python train.py --n_layer=10 --n_head=4 --activation="squared_relu" --norm="rmsnorm" --positions="rope" --rope_fraction=0.25 --tie_embeddings=false --parallel_block=false --init_std_o=0.0274 --init_std_up=0.123 --warmup_steps=88 --batch_tokens=[16384, 32768, 65536] --doc_mask=true
Each number is 500 + 40 x the weight over its row's rms, rounded and kept within 0 to 999. Layers, rows and columns count from 0. Numbers have three digits each. The size before them is the row's rms in percent of the matrix's.

# layer 3 MLP down, 128x512, rms 0.122, rows 44-127, columns 384-511
100:502517514555508584453450520506495529507536418485482562515549435559490475520508528511520507450492510620529545521538490478527528545574473529581447459471501454539465479514420517458487495466473486437533550548511492434540503483499507523509555486534510494468459412467548530470463515539481494529533485564499509550472486470558496526548541449524491584598570507491457481525410447497475445440528
095:507478464474490495573512531488518524531420544440438439485560524520517489521498433547419496467537431457537490526431501499466535482521522521502481462458480476471550504547545479520518525428463503629529461557497502463509440420498470508467501501455496555508513502528493490582467422547500447535505460528522488479558494494473490527498528509537445414463446531462549489519465577517467474491501
095:405504509488463545474508515551580487514421512494489485546441532484568595496563516515541596528442482502469399484509500522405539495477513503486473486511498494505483474506513522531539454534546545548444521535482460479567444528495510498486496439419479553490543523433477451524516447479482473552471567481500518502474488527560489515550438597509495507511443524517488452438543485514608537560402
099:444533587504525506559522518499453551412507502445526524499474495436479516495445504474436476457498537526552473477493459526516449506473495454503440530477483540515554508540501535431517483414512594482475502503499504437501471508501463560510555582502557524556441554507570484485491454476479481443463549509493573472442488491519575515498464538498512546449445429533424526516458518582471571496514
103:503552502485496524487449498451495437427418498518538496544391517447512518482555586535545481555482446578455485494502493490516443530489511497514532503520517583452494449484505547493462465491522475484495552502600483487457479548465525454525374523522477464528516456533423473461484520492483506495473500531471546464562561485498553463544504551535610479512544539512449523371458478451550506537522
099:522523545488530493502492486474459458461588492517554439502471501478496441570489564532545471499557505481550492532466452441504535484463472494510513503443475498549573533539503501526492497473495514490496454448489551442517459466477531457495524499573494466519429504511514452415505475430462548502542457516536485452449510509491528531504609472494458414476553525539520441550497456525515443521464
101:481506474536449447473566391416518515501550440473445522531553489473507474481527508532523542477426447450515495458464577481527482501497510551475565441452556465444558458576457499499478486493459562503519545579503533563434576520566453527497450484484435474520495496514481516516502486523421454518489423503530543528457451560477444596499516479425498563516468478488500490464440486530534441457546
099:559509492480444521554522516476507475445486555513473473530484496530535484474511417574481461480494514495503514506493535502472517467537534458468478511519567556543470487511474458472539534483498532516504424470566465518472453455415490529438488509531503504551506486509536512453460495517511496499468485491459516440556380494464512500540556551494538476490499461443457476473539541507519464461535
102:490492464455461440537439514526502426424462510512490494527538505477581517480500527531531423500497539501459486511525427510439485525515467514462496520474505470462476559453552569572514544512470583427494510556479447546540524547543519513515481539489515508475487460477520536503444455470519546561476531478589534495493464502514531502442451450433483540529464493543502495497518523518479550480481
097:511428463561513510451472436578524565490490561480513450486499428484478522452497452455496463569491444473502505510518462531484610462499501484542536532527582437545516521507515464490576520509514475516492449481452468465452497546502566483562548523518482510545492494500505433543423505528556458501510504512435464494583457435513450481506440533516553479542488547493532508482497531522524528535504
101:540473460426489531496516442487548487533504509402499548555468548476477491481592459484539523540511439525506438483503511537503464513491505517432579522489468512507610564529499530497556458529515545459458563493521457497443527549504528473501463555464552501476498508515428453404401501481549555539537478546494399489477516493552450549565584541456511593514475542468415496501434513482613481515441
105:490490471548495511574524525472514496537473519579500581461570407455528552408551512554549442501515512534481423509536580477448519483538476487557533501415516522516527527463432519453542499554457556516510458497495467526559536452501509477530569480452481456487485524556526524489453499492505490475529480393494492517529493480461481502485512453468558508472517577438522554468521514429490471493484
102:530566532542542525535485451546494493532556498474444529456507523521539520482552522561428510510500497526513476523581562523534456453493538478473544475497563463504511424585545478533445526517481520508481501535504509451472516519582450565510435524502508503525435528461491450483523482533495478464512568531460451487549444538509527472470559532473476562501462487520474447532522431546517471422473
110:481479505440490528494528521461493420489390497513529484399495492511452475478503467477479446479477512555515481548520494497565494530511574554517533516511550472495545493479483489469506443543518532491415441416573558526426504528479515487479493510528429495478505558530495458555527512543538546512597546561516496560450545548474517497539469574549517497421506470517494548457477511460498488513473
107:579475500539484525443558573480502486442486464459468432524524529468493449562459490393572518484487437473524510529556453429518527540510549483574510515463512482564433498540486449513512499508476446539536541500423524510519439438515509460504516493465474550513534490525466551559540449549517509446542481507468547531429515463527453538496496503481512516445578511567501501599468573530448444429519
110:506573597502497473418379473532554452475480517433471475456468463493429491495428501426536481465547518490482548493549509395483470468487506461460481505504485537450435480479582497544549511495477456529550529496505560505405516515502467459482478449465544530508550514512479465497469491582459516549576558498483503520496465526449502473487484458584528485479498425455534476391520510468483452456421
101:492538500479505536488554471553575507517556505535478480496510524471430497484527530462487469467506496455497495538580514492418516528447496499439508475485520442543478522503574521531456504405489503497544489505566491476510481499546492462490530433549479564577531463512512524574555496520452478492485575481503453505570532490500518500462473437517458472500488457524560416467531490552505516461495
113:456428555561530484520504496442444510531499486503459542493490398427464511466517485506496529510533542464549480522559522475468553434476515507494520484464564512564498460449469474510584451447441557464501460444474470571570508539467521508402531465536504494547441533505500513484535455500451536460472462544537481498474524599515559566443482520524497499459477510474579537497488489532471464485590
108:483483491524573518583526531466545508501481529506567450565511571466532527496512516520498534460536454445593527480521472439478516547469480556505475499453537525447452542455491524513495523461418580465518541450462505501431515507503472440508488481496494531496484434539517473459551403501516458572385509509525487455488490451460497521542535477465479446465517578476511517471435458493507507502500
102:541414563478487496481506526496468453425509524450543478541452561503466501533451490541544499558533468445498467475529455520492528485487543488459406506543508502495525500471470575581532518566518513535522459438518547537468492481487550515518476559455471457490530473567486586531471511441531510598500555465534459441441462498415494544510586425484483431468495451542530510441570450441505502509450
099:500486548442481423471471529432458468529581465517461550537409499475467455497467554534529510498512513519490421464470436431481532569526511567509415523504490508508458563551452523464509430552485492564511456436508475490544480461499516473464498485489514503465490539537555458535466495504460562479532541464611527455478531480512513595534523450462558474509577509525503475469566553433493497547489
093:468488486538458436426530496520534479512529495502401474532533557528491570471481564480446495510538490483512541459540455557563484460514599524495520499493506473485536544555501488493514530558531492564509520510535459493541537520520513469462529508439496535467497469449455484483496466508553451531456528460512542527532495563556574502505527517476470466514467520482437520519528553463571457474434
086:516495496443408465540513448486559510532495454511517490519542497443502502463456551545515486540543546465431529527440470534518559473553458525501523525494441503480485580479430430480494511464494532548525548499573488483537563504514450518460473597417558530476530412501493475473495556558536559460575455518501486512554549570421485527485524558575483504544468516541531483531546483555539492517426
107:523516492503537453441437465459479477426544531512520469471503455503481468516519534506626532426587515519544494467509492520496484423481505573493548556474512497492486519440495512532484517562591488395475480481462464498466477519525531487538529466471533536442539567463493507495483467515540485462515473501507572472498503419499502502519502545547462437463510549507503502510483446457468454526495
096:456538506418513411506583522522458510432480506486489475469502609511495500557472492403521480484500438473623501508448522410477519465463513553517516487478525507507579583509502548502411497514496463536512520499506580561530528462555505510506534471509544561532420468569512460550504509540421524498491492526504476525545500527534611509466525523498545492505503459495459464443458598475517510553507
099:516568513502531546453472557546482481459457504498447521523462548511502441485446467507506448527496549567519511496457439560479501500541478490508495515488450396518490493435439530500440485471508444453458488532504482515563484560503497509438424491489456570541499502441506499515543510426543482483481467449528468527441478503500497417487415541500482491539490515454493441533484486537496514447513
094:532502616509569486443493515480440515453530444483497421573500441499494459515498546529495431493500551514530506519475410557502534565470489538569458580589449555543514537487535561471463467497571460521505461466551491526456502518587422482516509547433447388545532535572496529515441465471521426499476547459395535520546470486529503430554489484479452500588499526439500487542503430435485509456528
105:514513562547521493495502424524482453466509534503474486500585484499533499491501523509475515492444446554500465498508516469533471503517441494513570463458504538476552441458467493464394428479504445592555460506476531584471518472541530440536433488527538477475459448567485504515455539555496536523484428466524492540465532555450513493514486542425554532476538481497501448500471598418532448603543
109:454445453408545577525492508482485587548505524480463498431453504487566514440528536506573469499480465440513505518432490504481514441553573560575456540543478481496470486474434436438512452518529494527448498426507462481552469498435467530498533536575501495526577533421494490475541442470458411481459500516508543564530478481534517480462524511462466511482459498461491504522508497553508539453500
101:584437462434462446481500429501467520491458545551480565505478512454551447544500535460502466448512485470461575494562538480557496505502529556491454550513519421527464482454541521516460440477489466495530504490544459479507530515464424458482483487485545499524451494539520586536452541548478451440548419561552539515546535481431427419484489474482470517512552476526514507571480529412514519553506
103:536570488464566499413455570444509582526518488510576505505514479460526537472490473437484442559444546498480568508476561453461490522527488475539564512508545493444454453454552484421472506422464464500499574519454460501494540553520431433508498529453541470511485572481481475474441504539480452528483461526505482521509550468425488442550501503626509495512517493553530497592537454491492463456514
096:457467454425545498450468547554556540484537531509486502515408533490501482487485515414503575430477449468547552553464492493519438463527512529524488416521495489489529469479459489477509451440519504491499462458556445477501462489541455508440509530532576534494479539525440497501541462528562448454606452549460554530505550477520582477525486465489468588502586464459506491556484499488512501549493
112:520478463524542518560478442538541512510509567519472472494393565458518500492534463498464497463454440511526496395468509490453524418506469496500409525446491443480476458437437448477443497451471491599525493499545499463584480500460495547497450480530508504452479528471446538476500523465504429497511518543451557517483471525470508425535479508448522490603516496474551521559489503536506535488548
089:498493548573366514565482485538467483453426479475491516495522589518472595457480520472501491554524493418566477448464516502469492455493490505506493471522463485473537494473604483518483501485528466423529451498534616543506552552525473511491515555459480546509456387514458490545470500525533510544465444511523471491501408564460457491434535578544498519549494493461485512440489471564529489471443
099:517471522510614543466581503475485505533405509537461546466518532495550497431455424495461518438520468561509490506516543496573502480619568477345500581525481491522468565608486458514509419511511479515488469478546479487483490506526479509548541510500479403514541543448500551498491532437501492532502507510511580447499557531530533555495498456469475446569489526532511587467502528496525483498411
109:461474532489472506485469496481466414617491527517433491428518490456495529575471407444504591441537534479509462492505568616472542441542523524374493540549555493514558462530495484495468446537561538472544512487511522517561516518466527485536538409463472534559566514452518533479446481504508490516472502487500544500501618541526498504541533526452522502537492477573470595483504538454520520508456
099:493479514515553502509433476547564502469573515382500482521541486494524495506498613520492476522518528501457471523513520510474569541459468459451474499521502473499455489453478513499476390382460434490497408474501516490516540486513512503505568488504496488477488469580493420511526504524526509500466474506492578494571620561441404485452510453432432486527499527444488490568494506495480494534518
096:423510476541568532479467588534537516530525574472559564595535471421442488562454525473492515488531610426536570539538510491455593550539519466514476496419516516429465531514481450541441523557517462493503447437462515506488495485466566516532595506544526522488486548499499445461532539492470460411510473499456453456513489596449443558560529477462552523535507524550497550501465450460504444504463
097:564545402463539538478452580480481517445508540458473444475437560472518492443517432501474488417515491503447469473475541438517491555513477560452552495523516460472442520535565473521461539472573500483522522489479567437468467498526496504576500407428572487500519546460406518525457468453571490534527488566562560480501479466544511527491460517479492488510541571550487491436449530532519544487497
092:440555555513435503428527470457505540521488528463512439522492558474508606486515496561492516564560527463551523561450546578436411525523445532506457566482519548558535550457380473469446478550464401475513557579517528519514566454488438498530430540528473485467523508554469598565549538556471480571510520505456538505483527512507478526518487429515544533493463449512509537517530478473532471403567
108:505499515483493526521503493501541491480489495458476500476530428507506460418491542552488551460403520471494418472483542542445562549524498447418490476498535494502480431535507494465537532485514450557442395500453443481486473523477505516563569466490473508546553485543525514558487590560532503469571505467453472448474548479475476531522530444502485494468466538389520486484478548444567490485525
097:510417486565442568579574541467546514503476528554480515491557488555531546542485479574505499403425497525529579521469584546453494509470438418493418468487469533452462480467445538476525434488477585483544488499489454503585495458479424518548529513510501508504549470543518522456479510436525475472460506475441634566516514490540464480466479484453517522544512538480505475495446451543545576513601
094:534470510506541543484498494437479575466466524548494507509456553430572475495519454582514471440564504486493504526467524509432523515446509485458534477550433473457524485497496554498496556518510492517540492556522503507505434463454512468533531469485509536479498504428501489519554475507455467565524513530487419509482533470546517489509501471479526467473482565475453446530514444496487485422492
101:443526503454514480442533532476536494525460461561532543496487452562474513364548475490515493463465527433518438503469569471525446519535404491522518441489525531568580517492491446473495499519559486500505516426541503507534495499540478503506531514534461539517503526517503489545521490484503511522501548507534461477495425546530458490504538549544495472520522495527518474470516481541575509514451
120:480526464493488486501509584489458488479515487462510531503485526531513542505518396491494491544507517493461522430520597486561473504531449508557529505485495548472463488506450539595485542577502514506515482480490457575478527500425497476465527442434488492454533527488500482501523489458535426517479458542510508428478494545418536508525468497544606467538455526495532491510529457500526514555501
098:522504526504513515482521540514532507449471549469508508581455463493542505474500508547489450489498495511514503545514496463494576527565496479448488525531480521507464424566452506414485471504469452588549505543472439523540478409467481495539467426550603467481521533537488479483482554534469493498486469542477475518529504515460420537496494502483541539574528538536430451484487576446482525542563
089:522455502531459430476528491557519479474576549500501535513435495451480532534506594429592518543434528555451443495537493479476482497512510544470535588550491477504528482547504424583530514477544471485545482536478520482553537551477519457514527481456499553582471538486565477484487471490515464484497460485455462489485434511530523575560505510514539475561485493517423541486536507488482465511487
093:517452493417512513576472485492503423455544492459483507501489531534554440532511513433520497483464497522469509498504540486509481548589542531559452538514455473447488535458419568481614476423486523518509499388558502553478443536501518498524492480473501492476527511506508507515514510447504467496542467521459491568474481528490516444532520533584493452496494516518560482510536478499526533506411
099:530469476572475526523499516516467516513472563594555534487484450531546501534510540469549546505491449492494556454524481444503485466497429533443525516542534490477501479497485585503502446443521474503547478462469456611449538542473496464549545473550462493455528479558469521519531559526530413517521466517517544554550444484530545479491521477478518464540471432540506541512500494487507490497518
102:587479502537492526503559521588521521467494545510488479541566534588501484503467524481438477535509452487549508518495596517487489537510486458513402446585456493478536470492524519490500551500536413468530526532510494444555446480446497479502491442517486505531511524492568511592556481487539457542487457576495523496570517468524496494490475586507473584520474435440468544505472577515501562469511
118:441503527504552478557496548518488540518460454517485447471524503543506514465472522483461578502461464550458490530454494466476439486538541522558471482525532532439617483501459535412439456485502459516440484456491578531449498462513431569505547519472511497464457595480494513518486565491516474488502426464488513537462470458464508505518554566516479498530446554507420490478457446476496499512441
097:512495579497536479460405572548555466506520471522556511461495475454519515562431541429488422462544577487485459499525508564447452504475514511459486540451565500472427451529514505464579497550524498516500446583463488436522516554423524495451580462535482511540535497487482512518505421472537510478497459517494461478484479533499465549499507444538438467527527423542514482539575556424546483534446
097:390587520517509438497527509485517528460489469498512515453478521474528427493453536533494458533493489536615474441490510480477457456461452530547508467503556553415514549531501448515440552437487520486488453540518541504446566533537515489523528513478469467493534496490515493499467492479423573463516554479489562443478513556541498501473485483477454500479472443557473527485515520550476436575496
095:518518473501505481492515528518502569536463484547492553413507479476567532436485535522496509475496490503489475490496427361539515461513467539538431423450496455510456509511427502523483555482509548493531510467548451440581568449465504510495518466592525501574470499507567540521426518567487542481530496483513494448471491514538545495475522522489433394524588517502491491445548510595488527485488
097:507468462475490423459543456417453472497513461488514528546479464505533485519581488480509462467478593514486514486458467529560491436480476523435523584495487540536501546600450483597489528497514518489456588503432466463447514528540505500528512530522460520479473421501497553491454504553523494464519532463518492475494606553465436478514525428459482443474467538447461588524515548554519529437492
100:480541553460526456480417602499459493522501484490485510466500506519445438411506465458475485494519568508512576556540546423521479580509522516535516468494498481553466492568447529533498478522456471434475474530477508475451498529489426477460460521505538586485457502471473430499536507423475522465440522512562511571529494563484632526535451457493582479526510446498468510488446509467486473499479
103:445474440526518513496499508565487521497488473542496526498465478534475469541552596483517484441536523496485487494501463519447537561501489475437518469549503491559505572431458441445521469498451508539564520443491494631509478470512452424540438530514469524473455515560553447525554500505501510436507520443506485539420541452503416476514448579486435467503518511485456420516502471494516496479453
099:468410494530493467478484493537526535499460482482538507510502504490452439449473482470440538501503459467509529473505457433532530566498488514493483544489571428486507487499476524513515452465468585517592555468439513501430482487504505507611530411498507527546523448484436483510503543576487451504523491505517508600470505466557459516490519489466500459478472477543499448518411477435556419490443
094:460402505605500465469485417401532497492485466484489484500505514505475488532512495528499478584494573618471467547486541525545495540538535543487450496466476540436538452507529452533512515443496554529518566509519484467446493529501502455462528496459519539473531529466533514543422546484492521505522491532528516502469489513491557556614551458494471461533509452428536541511504487490527503535554
098:527445513484519485440471435490524472517601475476516536537521537538492493510501518505465557563526483473509498488498463514498395533491440451510546497407456501477450480463477485498477428475525508485503460472498528560526483490548491505388479464483532548424519501515514477521521533492480485493510507508491507476495487455493503499433480562514571490469583515444564465535505489542498530436531
091:469489493630452534522485470494552513448577494497493483480505594529428538513484482511488473556516435525535497492466532492579516569491482482448524537486461476409495449479551481498435547529543537437443559510404553497518449470552481491580517545514509446472533473517505529440561561395529445548480463490507487501553486550486512518514541422481490548526580557501466556555446457489494516532441
110:514486445502487443477519476502499451605553477518403489520435407526475536474498548482437427516508466540508508465478507541565506483502419511497491546461582508554561516479485495507588439509473527529516484518517481491479499511501511539493425560476531417474434463536502508435532502549580490466555486436390462466452507528484512454507496501530469547471530445536544569443551453516563489489486
101:467510457486498492456518513442474536510550478512499491482513547466504535476517478497508476427532483443517487531522557507527495462416452553544516467452523510525503522485433518491538506427504489478493563436490514538549488498523458475458564552521498535498489518498495562487554470501553524428423496480536520478515424519518519475472463479496448488505503461476444423558539454583458470453478
095:440500527447545543518521524521495546496477478498521492508489502498551459461506561578515460470475467476471476489416556490477517507456548421527471503503521451494503491539463471416544475451522499501472445487497463509533435491543510475538505381563568514502540494529444512547490475499532531505481447500490492552522479547443449520468470380490522464522520404512524528514547501492570474406499
097:508536453470536543488471572558552505504497583395564555511548523452493507535575499488510474480476531470527477454487451529441521524470529417539582460485554470497505505508542475543509604467488512479518541519462525493500526487488491495492544499537504673495485500428393469503434487474534505436474560548480564525490478547499504496475422476478461504466401474480416508501437504540528459515477
102:490504470512497496473589527470569564525490481578561466567525496478609427478548352470516523473477504480570541538527541496479494413454514462464503528487519499495535503526493467515533577419453453442470551521450479513519486519497505465501518457522483537474500481534523475493594478556491468546470525487412537477542538527533449521391528555486544490427481547442474445503448528488478481442441
106:475528551464511546474430522481466406488486503534477476543550480460427456433502479494486562481475534492470459512518504456540436522505471500496463424514466507598468517465503480492501486507506528500560485495484501482558497487567525508545509578442441456447548503493420492514464488360458570479483481512573448512522532522558501510530488470477514496546573550504441489487461587471485479500515
093:554484511496466473471514474495484460462487512532490489493469534550563445496527434550497548543427583537500537468481536485500470518421504530491515503477420431516548470528507500491449506536481481498487494511507486491456483500548495487511470469623470486533486481522480451489553481469517516443510447506500458473596533475467406450506502552473571487497476390555436477443477590508550542509497
102:481513508473519524460473533506569516492528493454529508498480508526584494531520500568556564492465415474491471498502474483465475484445469421498500535455513529544486504578488504538568511507508472538479423581456497522516428482556476463553549513566450477574542453479520510546450465489477498549462523461508508466580437420489498489488508567565518516469451513457462515551531539504506516476516
098:484512494527507525518456532512479464499479488493507518601533493475443521522477401492530497586498463551542495513526521489478508509518526499528509444511504478479539510503522464444512481484499472541432442427552533592479483552520571475515437512556449507519474486551522467483485512557508527494512452518596483518536547527533473545492526499489472471533493492540423451438532523523476448428508
097:511423444456476448428498483525530480509460465527461520553547488492481475489528557478482404505543529549524478487570534490511485455487495535494531526487458520443363538481476534507555510516435473501455456515557561550514509579521445516458467524508483459567560483518547545567617556532497537441556510509563516524475442525595484480491529488507523473485527444449495525563491550601427510574482
101:459491560441525564523440513597485468503510494508531463470484557472459527550535437477454491530468522548488540490491521488461473462491478516555458438529439460459546516468561536492430425460549488428498466446553514531459561589582495506505467533514427484456566502461481467528516519513460514598512594507466562481488551568464505495526489456478556441485461435537423453467473471490497543459465
106:452467515465461495476496526484468571500517519455521429436506494459538530457491522553449529519489478508535476524523521469443546460458518494510527501558510559507505510453475528508587553516497441519529526494478531496522500512578535529466582434566466489527491479461457558492464504526497489488519503498468552513454525520504453477505500530523523578407519463535474432498478523513509500535461
099:499449485485526477497435545478503484496519506498502578447427494530511500510430580449520472539485513470499501527494439528498544592547501575475499580543523510438442525515497428572520502522471521491469500463528441461470477493488497468454429476546550518506543481524505492537502516497587463373523497486519515513447501497498565538533540529438441470464449473510564512557479506529504515500497
094:485521497515490476539475518509528511491486571503502507431503452453450447523560461502531496526446492461463469537470497509493572524481497454522537472466530461444516462447442552511453475506482529433519498476491478549517438509416500474572492592547546511432448589562467510456582450468477461554487460516505471501614423544527470552439432555554452484528508472535564443522417480499468556402549
109:489446544519484529529544526512529473428541556511553514548515581543577507499466456501449421457500502494540452466532531453563519519597520516479572500433503477520473441488504557455474456460577469540598490487467497509456443490508472536576526505486501500474505489510493546546548476405506514438474448516501471511510508498428532477502568534452457489495477525484511505468453492533506445521466
101:509520521450521478440512424447533477528484544567520402518455472483461545469568478578508487465491413446524556490463457535531531502495506543418462527480476542526524432513476538523483523476517504529537539498490437507582455469469473513535540491536553538540497453463453496556497522559543461496541433442474503478558507555561442502446500466443426556546493460484513575489513568478581504521482
099:556467487479517413428536542498490476495547530469478537495483520485489437531585512488583492608509479484458474494454449543457499522550436483464492583461519507479547517520562531502476550525487421470498519512400524507517475507528525479505512471410523492542498456523512505511483525515491453582488471509479487452507492402546477501485442430561498507523475496553527541474481509496569538469461
109:512519508522574433491483618506502541479484463581525505475558461518540516515507470529470561449496525487469540580526476550494555515435464475480544471533456527469517511474507497536465464530569490479528508440505454529544519461506491459440479482507543543517474513549459489442401531477520533471555414444509493537496483550466489458467449497501421408588539496556525478498485432482499479502489
092:530481475510527423487540537555546541557534468537515507521471508492439488482527463503525473498482516507502514409493494581511511456483524568513540538567543455487482450499504522548491443536484492445467429487478491496574529539481461519500397434509458516533564540506460483519424450515463509545571511514499536535506419499532438519489506512401511469536452512431523451475463551472503456540529
090:485401447529525517616550488510506483485508476546489477506523474572535567488550487469527437515448445481467534475475466518522443557491502511577492542570455520529524504599465545460523505466526602503460558454475403495513456494552481480519515489550493483501498453466514512383469509490541504441518466487505483536476533496484532443421492449533550574485552491496525514482458485512531439509489
111:506533498508457541497495530526447479488538498501505568465434555435561459463482500466456479488496525463428482556503495558490515464466563510523486565495492583520483543531460601557431479515491514516485487481456517528450567532512461567542514565424456424507512532492471552471462521467510472446458607445517485406561500532465523479521498455536546489453448478510482557471609476450539434474481
094:515496482489539496482450516547490520442513464464541498510494482537471447494515418472529513548440495427455522460555468462556465487552498547539474492475465526544487512453462582523437469474495517476488443491516486517486519527496609542549553536471481511612536465466454531536519509487514488453484485451502486489554523545528514547495489521467586533494460455552525552509521531497589572508502
103:356490489528500536546545510555477465497518510428521514526523556522497504473573517439495519557513462515458413504527473520503492574526501507456486507510490507543490496482566508544487427481539512520471449494549568529494408532475459487572503487495499598500507598576523462538479467482479460507455546545505481493504532436513434562486511530481576497484456537471512476467459496474497566480536